Weights of a small transformer language model.
Architecture: LayerNorm before each block, rotary positions, no biases in attention or MLP, embeddings untied during training, some layers without attention, local attention windows, gated attention, a norm on each head, an embedding shortcut, learned residual scales, capped logits.
Each number is 500 + 25 x the weight over the matrix's rms, rounded and kept within 0 to 999. Layers, rows and columns count from 0. Numbers have three digits each.

# layer 12 MLP down (transposed), 768x192, rms 0.137, rows 620-726, columns 128-191
555453442462457518487449484499505529470444488508487511552532508449499473497510484462463483523504496463546511519491501478461473502524509513508514516493519521512531540498477466494489485509504518
499501505504492493501501502501492502504502490504504495500503502498496498503501511500501495500496509508495502499506498493493503492510502502505498496509503502496498492504500495512510496504496495
560501526544553511484509514494493486530531501542490495499542446479477472509511496519492516520490474523471494493526498460490497508492500453527521474544465473488460463509475503504518483480424504
487478480532462493535526490559522539505468510528539510453542482470496526514506516513474484490511491488520529491479511518530426483502501488504544471511543449460469529477518491468463504517523490
472483486562503490500531461514500491465552543509527504526500521496523451472507478509504511468470540516505539468516504537492494528488523503508485492483493514502544533447516531494517482499476477
459545476484520515534435515545491476446467492522486491491496487530475534536521558491509507493529547533494549451488489532479501512480484504526500443528469523482510520508475453526477480504511536
504579532458480507478513506498510463465499462543478524499460507523479534517505537524524454547542476487464486500472541496528482488515461536553540501489495500515461478494452479496490527502507483
515525507467462563559508460506452486504540520517501498524517515500473528499487509532462480521515532490488501573522521503474477556495530491503502538551521469481501487516439526451519518479529495
483500467514486482489467496477473520508503499535528520509475538497491527545516484504497492418513523457507489460480483510488500513507491514484499502508535492497542505498516495527489456506511515
492486550462514478478488503472522527481517508467541445511500502476525516499482451509509510424493469513549535497563561467501430530516498498476536529520499524513477476506487482521478469468528496
492522494490496491500510485526489509514473503525522448526472491507519518482453505476518507540486458467513483452508474481510480493531509463477520472425488530494509505502467479514481542547471462
494523534522485515483484510499500462483444454561524558498458534472501506491448521504490509532488507517524521532512478498507495441495454498538500447513513491519498475516521484507547502488476483
515519493479513473462497462434498486509524516516552463480515504487478462453472496479466484437474512516508483526527502488483488489564496527489510497512480522528525544491521514505510481458525537
515480488516485475507509511545489534482471499474500492516506505496464542490477506501512498475490527537511490485488503448487494510528482505498477519478494531520481517489518525522506519521484473
547505494499521498475533526486494546516492520488504473514523458502511498467509515535551503494488520470536457485494492530492495490499508445543500513526493528482499505499485528538514507470475491
537488493480474548512498424527480464475514494530499506531526482557479540514505536474513527491518466475493497472478508531503495461534524542502510484486533508525488478531517514498510495488531503
485512483482487496519465550512496497485461506488454503498525481476457520492503552514487519516511504470514512519503468525551484454504528497513521498503474468456521519531483524497491470492542509
510524496486465527497496523506480554527474465567499527479522526425486460522461472497530447461500490486506432508490447491482517503509496503543461477482492497490480507503468517496504520502486508
548556503441471518581531509425474548475484496552502497476524545489494489491502465512465506521514503524497512496508511526492531492505450508507483527511494478482488496501509469547533512487524496
534460501498488497496532457480473519542448506464496521519455497468485493491482500516494471528525493490481536512512475481514487488483469494504448530487507469505503517490497504507539555506508496
522464487479508530529521479499510508511488504523497539506529529469485508484491493489527558493532472549486532505485533527521530544516462480485479519510503487498477535477503513498506520495527512
540471524494496499476516475534503463474480516542520465447525526530493477479516516479485471471508491453532506509514500527452468548506489482515499472507512500495502512498509491496526478475444533
496484554492506532493500549506516507502513528497470484512527501499492561511517522501519527522496465505484535513523530493491474526498519519470497539500529492494549462455520486497520436521496478
468505481512507490499476497495484589496497507526541503511501532526521518494500468459480509474480533524496504466508505510446491491464500500536511515529475477500493500449487492480471527471479505
536505496498491519509470502477518480526516486498515516481518514479519506472493529506486529503505527485488455470490479501528506509521546533514516495469499522501487505511509493494481503537501512
500470537498524516525481518483482503479493526493485474531516507528457504522500496524506487494484538512514456463519521512470538443526466487514484509525479479515489494476500493505508507478499461
510491496481462488516485490471480483461491488498505506458517535523495503441527517487534489508522523502468472534522530503462524457519501502508513494498478538533540488524448513540450510507516485
465515534486514480519534523536532485505464473500529528527499511518511452493464504505469458547537488505474494548498576521534468537492515559464533489545498509517519484508483513521488502507494531
494505516498466534461460503532487479439497478503484489525532533492483526485535519472493536482504454474481462539523514533507500520537531511522460449501499507465466504459520493501510463527484503
475465517514505517481462451515487502495431522551459452510566473459480487504496523506528556494465478524468525488529463525500499491491508541483497495473496509522503529477473477542509511516537492
537484493490505476519490499458499536479526540485493500520510518526532484515528520525541511533528485481438495513483495475461487499526469465526506473538495503543526442511539515510509486519460479
537504553465482537513475520507490524496557533499497461496499528524488485497531513546520524508509552518477471481517428507502503473488505538506471488507521491526532452501465487538518482482500513
516487503488474505480502501510485487509495524466527496494503446466478470507487536466513481461522533510453501497513469532487515527502529515504521517505510516484476539517475499496563475482520491
531522545491531513528507524505470465512503507499445442504510492512532523504505501539500506534499438512509489475507508496530500421487469444514489468494507462474511531522501464502495477486502511
516519512504536459533500537492441498517498509504472535491492539506542503475529526482517540525497529496502487514509471504482507476492459468486456506498478490517527473515505484486525535511508470
487472533519510514510463489496497526495523473537505500515489526494518512464516500514434512523468535481485494534516531452537480492478484508544437451534473501487472480447513545523463459508502532
481520511550514479514495514520487491522518480498456501500548534512489499504489543533507473537502529468550456487516521490515519470521471494531488518492505500516496495492512494492518458495475547
503497515507493507491468505480515500512480513481517551503517492473516499531490558489553485509479520488543455496484497484503508517539552472482482484492497496471496503537547516448477488506519511
540504543464479481457483492563482448437483473504494522530491485544527481515482491528524512482482485506500514465515517477487515549487522473510534515496470495484467485474517495495472536519508511
505493521487471516476509486494465480543495508545494536513500506495487542472556541505469478524512507519503499498522508487481465518478517486541518484474516500493487482490498468477526536495467568
503516494515481528474526506533484517550519471478538435552545478504485512507518545482488445537534511537499525468445499449475494492486523484505488510466484485502491547485516478434488485521534489
470557469487492512544469505514511480487487483542543515475527512482487530505522489465528511473537520511530489494529451470491506493507529466529503516436562542481492461442432476490518496482468515
539518530511473488521428507478498518470491527468482527522462524473474504495504520494506506530514484482506461537560534531521501480496465472532517470519495494459473492523475533522459497481511487
549486550468487505505527472514527540412485433499538495482481466470439505478500495473464523512544527512469549550519505536517468501506526501485471455482511515494436481481531476504508506507477485
485505514501477512548537526499461513475516512422492527547501481492450484497503493485472468451527517472449513482507509487511469539482512487547475516543522506481533488492478501543533539476478512
485480496476517489507471515510524544499509509555491459497516500519455472484444511500454540545484499468477474496492529480514496493471503461496527501515471479486497453475517496487534488478499540
498496480533525467453552529490537511474496506507489512483541509477505484531514510537497494525492495525537516520445525483530510505479483499505503527497530477493540491510491468497489531503458478
515495495513496462542469499532454527516494519510478454525473468494472503475538513475498459523528469517503519463499530441437519525482523545503491531536486502477523540472491488558494513513509473
503525490504487526497504463509456497513482584534542488478494501509467531490491483508525505501536564415469544487486502489457522491514513506544515489526509479495481484553489500482519501504542488
491490586510466503474508493496501489545507523440490515504481513475518505487530486482545431513506484492502482530510487540526518539482525514517505509510493493516477489524464502439504481508507511
534508473475519526465506478526462512517521494546500458526478543424508504514512516503493447478481528540473465554428483468536514479512504437504528475520487498446470470534499559551485484490541519
485514490507508518484547504470507550501498552520495532513493516531477486511512533501518496507510540500479421527450472477445452506467509500480539528510489504476500454495450470477501492482456501
484491481504495546506493477489465515480495510491499540497528544523512489515464497476462499516551475495543484522526516475488504520478492536514495533506516487457478468479466492531466501536526535
480471473555483518520516494509499449550419502512525476468521500499467491469499530519508455510517503507498541491502479528529555501507516506485448522482498513482484508516505484523482514504486544
542491498534476479522472516538470514541533479493516465485531470512489465508515495431528454479464485516524491519481508541509512515486513486527497507518481483501478462491508548474511446516480516
485532524527514430455470538487486511454475548511473494515476508501513540478529517527511491503540569488478520454488503463548532461480483490469518539468526484512481465520448484503526498466466466
463508484508570508510508478492503496476564504501520552523497513536504463482486518498455513478537502469512538548470535528478510455490493523494486514475494510508465506504518495477555511535481456
522503503499517504503501506541487455528493515470475470483505512491518476500522503514529473532469536465511458505513556463562486482540497495505521513470526509528461467492532481526525522542541485
496538476527485460498484529503525530473528497502458469461501486516517526506476524469473528508513510464558488519519470499547510496478483482511500472508512484520491573500524510475513502531531512
483494489541520475505462481532518491527491484511497492531509538535500444508475507506519506518526491518512436526482483489518463533548497475484473501508512519512483501485516482523520516487458526
491502560533463530526469512481482495520464464515526448490516514525526494522476514509493468475511507519475493494475496489524501492509507483504520467475510494493456445505482505503493545520481518
523482540476515486529483506494485468455514511505507500464491510487522494491431508470496486487539529495500463487493507476503501519484489501514530506526466505518503495535486490453466495519502483
568527510488494467468563484492546546502491515501511521462482478491492497482496484413491489528488539503492536509496496520476538504476498477539524509506509481528537506562491500502488493477506542
524499514544502523477545463501496483513454525515518521511500480524498550434503482515480487496468451530517520507508478517476499542503477489508479492478482497543500466500528504520472496489489503
464516516521477513507489447505475504535474500520540495501495532511467504504490500539504495509525492486481501501508519554495505526524483470470468492492486513467474477487548468507506508523485479
485527517478527475546487518510520522501507472530515505489500478510488528492512543485499500567476499510466480494506461478537488506539481472485484449486520468525508519501473505497472500537509492
476424498538503471485463506514514513486534522491479499489483496442513485518539499579474540541475477467513520556510550502524509477527456513463502504454454486502466477483530505511479475473483487
473438519495464496505485467515495520488543483505521488528516492459484537525482508467518462536487500490531476457485507477513536547476518479485551472511492501519491529489481479482494467515493521
495525519519520492463469482525490531496479495546503545482462537512500511476515462527472470534522469509484498476484447532472546494511485507531531491494483513522518529499490455508468515512470471
529497509478486504536549470450474530480500511456541478494561522462525470517479489510499480517478479507488490493503516511485495506462550513481532523493514483487464478500480503503522483505510522
499485484478511495485478531493453530471484526482517501510513466482526483494465496506509490469444521509519488484518460529474529500507492473514538537500500497502469507484480482499471489485502494
510474473517508511501464505482484503518490516520530485440496459508504518535513491507495529544490487467536445530499487548542465534513516490483481443520468504508490485484498528499477497498491482
470539528524481456496511516500512479528463520498500470493519503503488520501478547508505540504470509511487525516510537498528518479497492479461479507529504513478514477497506443528543511533508506
515484478566479502515456531501472490502486571511503545483470501508549488501489461541474510463516550441496506489471497489487484472501505507523485520537484484460511533517499511559514509479516459
483476495495537499456519498467517505475524509492530495519465524519512522510551501449477529515539506494487435503472504533495500501550444539508530470512538517499512504529482455516495460509528508
493488519510523486580492523508508471518514491478532488477465502533557482472464462454502537494521512486497495491514458501512481562478523485495497492472495448480537468486488516561485561504503494
499531480485498497441539490507487553486469513497527527473504517531484523472493505430501465489518466510501483454550503500494527492478486507530481511561466491499432460528472493499492554501492518
496509484492494535499437527521521521463507493510500524490510484499495483509489498504475482499466446528438532525506500502394516493528513531513495521475557468527489494459535501475498530532467513
527470482540546493526487459455475543520469520502487519506533467516523483498501502536548490534438454500463507520550521416522531441514548470562524460498487458472490467465472463530484545493442487
483466513494538522519521485461505485477465523528488523503506489489521437502511547511423493551477505465479487536501490494514482482497510487509456513511496454487475454473446550513521500521511483
500503514465477514529514459511457528482531475512488516489502553515480519513525537460508484512492506464481452536474522498497506495475525530499524524483476531476487521520509513480490477490508518
539536497471484479498493461482481482482473501501467476519462532497503478474517485430540493442515507477507478517450474501491535524462491477502532534535533487520513490469508492522513548541483476
516499539483466513519483523523555505490503440508524522559516527467521477538509509478461506430526511466533510516507501510549492499509460527532485450518508509472475470570488455461519461514515486
492482483472475505496525531459483499497492526523495528478496519521475532473526518529486527506507476463463463492491518460472506492510499499552456492462492525465505479565489499552481511473503458
506473506532490511526484505471505510463481494510492510493487509493539464486484514521518501513477516505473544494505542495492513486501510520492550512548529500504486455539515523526499509474498461
536502512504497509520510506505478554433499540547501467528502518498479501491484549497507443513527509458417513539495500504523536478531481540488519458472497500490514435545489477473520517497541473
466472485524559520470524493456536444487491473515510486474474493509501509503500513534512488510529480523547473483501493492510420509533523531478538503512488523496526514535536502508502475486463517
491480493478484482497492512509542467460504431505509501515499538484542497499494496479530469487496502457568470520541507481515493496528497544505471471471509506512485513498518527488507515463519493
450471553545517515541520501483537524483487490486511501447483494522514418503481489533475481493496471498509524507514488483504492502520475510504502493483475479477520475570522494490522455525478514
528509488494482510506473492496475530517455496512521489527507520542494491553508496502537505506499512458517421517483523505522531513515458499498500476484520484504544487494467502467467521530474515
515480495544515511530439486518488498461510511506518531505491515528572503485479463497463457547516479490485485461502522533509494505481468512530499490516474522495531489458474479505497480481508497
502517503526541544451458483464540490509482514484505491473475469499451541464486496490515462483497500518476495503478504495517484534507527503459473516502480506500508513471535512477464455457504487
532487556494493512505491479522477527515510516533498465487491504500507533510472495514503500462486511480481541475525516559511503478451467489512512503524481489499531460504521502476532505444508536
497523515506478484494487517480504548499510517483506459540515464481541496479492511512526487511498477487517419491518541541509493487483470524538499504510510492528469497478502529489476499503478521
521489488460497484483481497504546496512499467489490500538518489539457441511488501482507513521513513520494491513534500498504493573532468498498474513492501512532498481509524485470491490500516498
467476495537525489525482462492516453533481486479509500490528504539521483508455500499470518480510488432535483494511498488525488525546489501484494506498521539498539487516535487485505518516492509
514519510465488444477520479485493518482488564504478502473515493535472477522537500506525521525467532425489501498478555531517547525484482499514537488535521506480485474514473553495478444473475526
513533522475497467504474519498539534463493489511502500480516516515486518484441465508507483576472503523499465498496478509519510546492463488521515509521500481484495496517468534494483526496484524
500529529475457499429504514499467540532494510510491490522465509525554512557525545499517468507487493525488456473488516521436556512449443533511528505513531513492517521521472471521492485527517496
526533513500517492492492482515474527475448494529491480486491478533497487492505491440515503516511496511487426531496541472534529548481511452492548463461479509479471500496491498472520509489494510
530474467479508485478522469506508523497489489546510556525469476564530544490517473486491527547482504479486453498514474493478514530512527539527485539506527522524478501483536440481461476534506512
547485485483536499487475476540496525515531461451479513511545483501516491495509495515496509552509470517479501546481476498456528535498483496536463494483488513479492510445523471508479530523506518
488499483520454512519481504478479484485499519502545507488470500556517485497499519491509478502512553455468455512518523501509481509499535501506545501449525513482508506439492441456544466480490540
492518505460499496528509463544505512507465513515523555537518499495496527512508472516505508500485503499521498489523473533531523492512515555506495514500499528520505527520484477496508525534518481
536469463519482492475476445520493487481463537503454449501509498501534546552484480498509499482511520519489542505444555504498557507538463512483492477501529510490502466529470480490475564523517495
509492528497483529478483524504485480494505481515477481472456460521519481523531497515516510523537489497518534471465474462449480499475497484521496513542469506568515452497517585526480493474506505
516505474486495533501498475518494495509487512502489485490501476514494470519504526493503481451501515526500513501506506456518475449519497511477565493518533471555478518509510522528492485510487492
# layer 12 MLP up, 768x192, rms 0.143, rows 621-727, columns 128-191
491495492496503496497496501497507493508507489487484494499483504504503502501506498501496498497500485511505507500503507501487492506494493491497494500489506504505510498509511504502499505499517487
470476534480492488482513506492507498480495489440492508517490510540466526467528537507523467509490473456535485510495485475498452495480430518517487479482496497538461495471557508500466512515521485
467526448530473524465554504469488472495467487486498469553475516563479481525485456509482461525507518476448498540475473476474492440540466479517516511510506468483540533561500464539555505478488506
482524468495514479466542517463535470515533513420484493492502509453460502504523520515513502495502537528507551487474476499481485490473514474488496491482518492516486527472499541472466589515468502
493539530469516482486525478427504518475494515467456483521441464495466504467519476510530506454517447551480505461552524497484503467530432471524500462524545501471482556538476546534511533477519492
492516493499489575485473450477490511493487501479526493477505517551496485493513521519472504496483477520555527495509559476504513470512506479502478474458477497516528512485539513493516505472475506
437512467524520577475509466508522480489491492521519502544505514466482479486488499553496494473533470493492511459547520482505489550514495468505433475444473553550532481499490452470510528525493506
485528490540516498469512505466554466497532515506514476509495476511506528523501499484442506480485531504536534507488489507490504522506486514476498482469512554528444516452535517515553546500522491
503485419508493470528567494509519456515557515520465450487445471527505488491493501467527482514496459504502496497531512483508539518483510465482508492525488531486488496504534456542441465499527520
529522492489540512499513494509532505496535483513481501506520496481484459486504503572501493487482469538508549477512530486476471556502483532504501520516505513485441513506486489538510472486489518
494466498490521502473539486498495488491513512522433484466496465485514466495476523499492441498500520519495505476530513492484491489497512466498476510467486488539496525502497476541477493505490483
494515476489473518495550493514588508500489519479497458482457507534454550530456538491487509506537477493474495526473513488500469504497498495469459521484489513502528501483492489519472496515518490
494478476470515481498476497499526471483476487535544489485512482490506498513539517502518480531496499478506520503482504524512511478455497499478475545509529513471541539490500503491465514508497491
518510488498544536437492489501536495525487453479521505518465475486468554485499466497483518479523449562525489490527501539491522472524480516499513478473521485493490529511497519512478501476546500
449495512479529506499518505519494519460529511484475481526478497504482530520474466497513472487496503477525512526482496509525509493460480513482482483494497483492515501510495502471502479493489476
477529465472520478523487479473493500511526530455498489516506472526483509503529518493482519489476528487540531496537476476463503488519525468472494512488492513507497503504511510498495513509516514
522483488474481481487501512505527520498481498517509502533515511501429471484525491492510453474441468509471483523514497502520497482504479500499489506451529480524545547469505515465509507479535458
441511481513545506485496505474493536486526476470488501442523491528458486494543497490510465508473503498499559521503490490475510507513441506505496526490500470507499506504509523515499515539503498
472493495506496505519503463436519497498520514508481498515476543523510497483522473496483515475494511504511544481517532498498502475514515497465518530504488506513472514529510483461549498488461522
496484483518529513510528491512495485500491506506490484484473479521480499535499481551468467468438476472521496472520469470485489489502490512516499498479505506476558539441497514456494493498508490
515510476509508453522497495485489453508548506472505469540491485497466536517484472527515491506512510455500519473559499492473477532464534485493483499516497459522472507506492511513549491459517506
512497509517534505502509504491507516492518481513486504490512463505513523489504495472525463514498521515542516502499522517501493515528467467502480495523512511464471495482507512486496524480511488
482501502495472491471488419506483519544538500502482488478514493460498523479523489483475491503450491481554518484517530494458545459428477484465461453507501501490517487490504472511482523475473499
479491508494488499493506509508509499470560471485518488470486485470502498482517470493491488506499486540495517498510497488505498509464499486460490477486499512507501510527490483540500496476521473
510520507487523471501513507514522502524485505464481496473513482514511479466450513530521469511459505494512498492517510536439455510511530462489469515503480545467502522504532499545518512502474483
499523491520497522515457517523531547503546529493508457506455526538438505492490471482497494502502532503466479488482540528474498485489501501500477464474517501432510504497516534461503508510468489
502531513482532504489511500459536519522547496470468458523470457460511556530508488506520483445487534515534545525532546489485501509525512453442492473537515473492507493482473473469510486525538463
505516512474477532470502523478545534524501506490536490502488492488518495468534490488502462517490521479476502501532503502512477480528514490512476526510514511520515530525503503519535493511485485
443505523466499488470493492516494498537469512518444408507491509503497495491511486536456533499443511536453533471510489481519508472479486507486493486465510494526496505512507494519504523497504457
488510423508467532452523486449485510496497476470528480496503481513487559505520538525483488527531516498497565499475495546469495476465453497475515460469476522533504522488537476484519538476464475
508474487539517537526477437495484458480475470482491509452469519499486501493467512476466506537491510495500514510515518477510486479507497499480498527521483496503487487481512502471522483457539483
479475505438543483484510519485497469501520510508451461517505464474503517505488493514465532506495511485535499494529551527471506505526474495495488521512480534496464476483516440494509483518508469
490513495500503469498554497525495465494463478516483492506540483506475455501467505506529475511460485525533497499553506479496458508498488525482484517511537503523494522519513563509522499492539499
470517468504524472498502484467480485511494481479504507460498509491449489509547474520462507506503516526510543529543525508457516494521501442502509478513490523518509474552485525499531526520481516
461495452479511488507499470483492525484542515460527510469520530525503567457479506512487506484485526480503513497527482473505530470485479508491519514490480496484483520507548549558497499507503522
462495450550499511489468464457481488522526538468481493520494489507504493463510563492484484474495524472512503515500532478498487496529514487496447513486513506464516542484558515472507533472492499
516485508488505491471495493449470498490525466509495488503504533503486517514521515493526536507441491474524502503522486514499468510495498519443475511511502512528524492517507474503520486469516481
495521523499507505529500489451516463467504520468512493466500457538499499558516450492509517527484490531493521514509512518501500496511519480484509495521527512532463490494495497484501471514484499
509480470485497492492504483492497491527545466467493503502497535475469486447477501498506550463537453495512523480533492465513508513464508534476478511488509491483514530557501486502471500438516503
476528469467513545492534532543527492554479507510502495474484504502472498476488539522459458513517537492514515486540495492423521517457484504509480493462482537470490523477496467513496480418505502
490444490509513509521531485520509484467579468511512503536524520546489475481471460501514464509504461504502511505498527463499507526458465463491514480535494501462433515470498471520477473500536498
469487524490499540483545458452511510513512488530489494493488479492486521540518481516494460487505502503500512498546575492465441536497510495471508538487501487502477558521468518490468488483493538
530509506508541557495523492490518548542516474519496376503499485489494478476516522489513509487433490531498495456467490497449464501498475505523485473524495526465489512563527480456508484467496514
526489493531510521467505464491549524534536485503476501473514486527452523519525501498475425532504481519460519499523473507495479489458495490491517495519490512506488486504486481502516492445518493
514476512441489489465545483506554505531563466524446514460499495529501472468534444523495509485505476538531499490514491516519495525503472470488506490532537468528524470492532560494479471526531475
521487498501481509518511516476506490506496514499425490523452520473520484491474521482438536484515514514525547472490527478507493509457508423473468459475524514475489524536501532497497524471527496
493450500488490488527477525449508500495531484432469448507467497514466518509522519479474481467489521496490545536510549567463477505516501480464453508506508482489510554468471508508469494454499498
515531537486484463512535462482503481494470499522529485467468479499498537495497431560469493505488512503465515528513490455501525468446503460521523558527505536453503502477484478493519572508521479
465503520513483480492520505505538500519507484506503507501535499533490483472563468536488505471451497505518498475558524522501480492500480515516495502505509507511486499501532498518537492499495460
460525486518526513519546513523541491515459479518542462523534498472480493483529511532468534453468484501496501552490494555451507435499461458445525480498516496507497493519495527535526498460487483
512558519510535535501548521455512495498474446514523507460479509487502506511490492509480515482537456523520502528520454497502486561473451471500512561473501498511492489480512527540450511542476494
517498511507511514515500485496500503488506535490507452493513511487457502521499509461488484522529538520502519527482533495476497500462481476451481472522513525487526460456489536518500518490491538
505518454478474553489497477473517488557483542517510476505496493497491466496534520534520509475477494483539501472509501521483498504476481494518505500463483504525522537509489502494538496475468514
500495517488505528442542484502494516527510480562448459502472514527469546511528503520490491409535472512528496517518523460485483491434467467482493514477493544527470503538538496518485493528527545
496528500503522496495517494492547488480470545486474509471435487493470539497499523477479501505512492500487489491509506510509502494499464455485522489518459516446478471531549463509448468451514531
445480501498512533527510524510526458522472502499476495495526526514436479476518496487428500483501488482479510502551521528421502465473488468481483533519526507545522535507483461546454508498492476
498514492499500498475483538511541535475476434471511485487500501497484514532487508517495497499513481531478477499502528531492489491459505486493475427500541485471489540491498489515482526496492501
501483438523496555496482484475515479511485461484499501509489513512470502484459515469526501496453507478494509575493491483511437510511509492475528509483524516511522491479516541489492502496523474
511523490511506512536504494519503478508532507485480480522511468515483503500507514523525519519465485484481501513506516495477468537489495504497504479488520531519466499512530524479464498488490500
521531505448497495483546491509508527507524495526459468511459504518494531500471496495460478455501496485522500521534506524507480492492480492509455539469499485468528532539513502514511511497485462
494500507466486483515484527528494458504529515509519493503440435513496473511476487499460498498499525500498513533493469512527518520501511496482521538499540496516473504489509464525480522511507468
486477468470510495452552503507575522494533521425472481531488479532502475443522515453488489482455538519526466548535488518475449508530444482523503470478510470525529535496506526484500548468497505
514514489468492520509498507443555503512505490522521507486483472497498479554517446471481491468519508502547519493509514504439537538431509467463491525516503500488482501490498489523524493474525482
486485474536512528521485440444494523500502470480509484507506515528462488465511501503515500493487530479503507485482529496503506523528507503472494542515518498510504478481484490527530518497506493
453511450514498506489528497509466492480479452500498508484561540488504531490509472525460530522531527495468527572546530520487505493469492525476519527479454521519514506475534524473505472518491511
521436440512496485481571488531492529542510518470499500520483510544492551526474491492527514523502488486477501539556460535499494510484443482496500514481494477511491497474512473493477519497522450
500503491510469504460514459505501503490502460479508491432497512495491485490518494457506463490525462517474487550477483518498503488514478498509511536463500491545535498527554506551512488504548485
483517485499512516478482497472514520523476455485480479502482480540479530502500509455499523511520492475507524508482555503508469527527489501452501495503532515473480577554528507471492507508498503
509512517511499488467471456494500464491504481486437514489477527539518524464474521545471490463491505473527529547476514485474442509518434503503485512473484514511509537530502500471484488456458485
508500469492526513490490480436507512491504495475522487502458461489511506486492434488492484505505504505537502474531519532488519548512494478482501508515536540487478551516468494490505459485485481
472499474420554497505513493499529521491453418540503504508511513505488523464477542538475470528534495493519508502510505493457487466473479485513500470505499501505463489499576517515507512506503494
509505478495507526502503481453487493523583481501520503480526486495497525439475493451502546470517474476550542511516479506464525523509493475491516474472498571458516507514507513508488465484538481
526480506503505486498506463540498476487470482478454498496471509488496497450469502497494466480478457528469501503476488470499486516499437486492478519476530476542470479501506479491459482519486527
475504500520548533449503507511510524492522496496475504502485530512469548504455525518449490484496490493554529545501506505478499485541534508490478567514519487488466483484524492543466514500498472
498493489460535535546466457461505495497486478467519498489512468471508509481529504484502497503508523523481536515527540482481508430462490470496494504510491517520458494518512533499473479470575476
510460445479507482469501451520516509488516465505496467475453526497471495521497478491502490500512523531465490511494491509488464484484518460475480517476544461486542474481487505477544515476539488
505533537475567476499521518534499507503540496510490497526513539548506458464496530518467493489443528510479505483510516578485519483446475503475504488463550525562506538518508477524460559466462450
417518483470519516473520505526536499494498488450473482521456500517488507494482553501487460508516484496533493499507550503506483515471479463521501508486516523453474498499540496514506532526520491
452516475500501513503513500539508444506482451468523487535529492513492539504509524486409490530490509545501551469511577481493480484457514480483498490500564483452517495502544522486490527509511514
474531527437498472494495489527484530476492497465473505484483514512417519473490504519530487494544478481523492510506505507499467456491527507520511519453497504511489528509543518518501484523512497
532459503450503482507547521491544440511535497498488498495487476509434517425513451511494466497497462469505504476523515538468460527460479486450455474448501486524485531525496500486517549521485435
529480490459507521488468490514489521519503507455515454525498483483493493492545493492527462488490505491550518488496551487509481522500523480493459505463475513496544491551502494483556487531496464
481465491508481489495499444510511510501494536527465500523481445532477545525523522479458519464497451511465521517504518511518498512535506509494484492526534492472574478473503481544487503465542475
489487491486498468502503523467516479508536493487464481465531533465480527481518516536478526522506517476447508491487483549501480455516479495523513511491486519527515530492511481505480522447509517
539512482535515568518520513532497479509505458474520427478511444506485522487504543446455474522402538504483495496487486477480495487459496480468482454506488479550522492509529499478500525496499532
499475486485490537502515518488523517466519505508512452535488478503505514462490473473513506504470499473498506499531515546514517505524486515442469484494483516521480511486500515507538508505497452
493530524533463496501509493520510477533519525505490423478515512506500490511471528510474497500465498466527498487545523518488454514473450517506439493483486472500473542517556516478496476535514514
442486478483497502523490510517497483498469523497530492529521455460489487493496453478491502526491480494529568510481508479467491475488474485476520522502578458507524505478499504478536534447538476
497517507480486476491511518492509499505511474516501507477515476501506514504491494519476504465495490502504483516507491496509508460502457488516476495526532515465554508513523537548482498511492519
509500504519524468496516511469506487497480482538528464527449501484468525487534475531472464519498493502477520538471544544531518519516507515475468495485498522463495522501500557512503510455481488
484494512484535514514501499485552444512491525504514508481479477496512498476518522491505484508489520529491487502505503516506516485454526486497500462465491465537465476514495505484498502505561460
461526512500512523460519455531472477498485549476501497523492525538528492498482470460477438511481495522483502540532512509499490473493478518502495504463543478498537496481494489458481508500485510
499506533500481482452484514539493488517508519492507492475515470508513501515483514505505470438495484519455477493521510506491479510497467484523482500483513509479469525463513490485467525502477493
469512480469526509486516507483554453483475464477464480526474532516506486506518504495477502476493511487447503522525560529478458454500529499454470491496561473542544476484503533531485533514484528
523530499525485523467573470490511534481510534469493478516464477521469503529469538496493512491495559500483509501490549499511474495459499539436476471516516475455516473479501490528492507462487514
473461467425523488536514534509489480503477498475447476527508528495472503450443531489492521446510517505563506506519541490497504568489482501493453458532514525469465519538524550532487479517515479
467451510450540500521515503495524456544472536503440456519483482494502495514495497469491486504483511498521500501488535486476455457509484487508471524534497522474524505528494496539523499524489491
494511549438477494501508520498497526506515494462531485516503511486513512463531485470516417475486454498492497505491496540480499501468509476496517492487506525509479508501522504522481483497508490
508477508469527562494528515450498501519511510527508470459515485520515473482530487530465508457504524508543505469516513507505467508532491454479511473492502547513467549509548528494494544499517481
490519495507502475476519457450473497497484473484496508488506443557467491480486482482495527482494485513512534517526526482467486463547523427488483507477519500526514515476555475499497511475513505
476439477469534498501478500495521479476490493471485485519447485497512520494508515516504474453458454519509490494522523542483492498505497479503471504498485517459537526502476524524506504515500481
490514452449520490487497514522512482479514471481507471492456481510453501488505479520526480538485487489523506566554497539479513471550496495501435532531498511529517487534488490513546521494490505
475479509513474533487522482501527490514508458485475483439497478516477488524528484515506458455488462531480529504498487507527471515489540495487486478447536490528537493471541497475499504514484495
476493470543453508520470480526545482509496497508529506478492450449472471470513482506499483507480557446484516510508479503488495470447506487481529482482517541529487503469500489538488547456531433
429496482493540534511504494474561515526517456475488504458434464440430505520542515485503490492494499496477494508542493520505513494500528482495469529478490459542478484489534497467496501516500522
484512507522524518480516475451535515513535479438511520524507493490485489537505465529502463466490487491527535501542492489470465520494504487480482506487515486521468549492466501468484501496494512
505477545491515499521488529489509474554519522512492489533532537520483497494497477544489471451460541534501513510505477536515487540467514483464486491497487503545493498441529480475497502508552505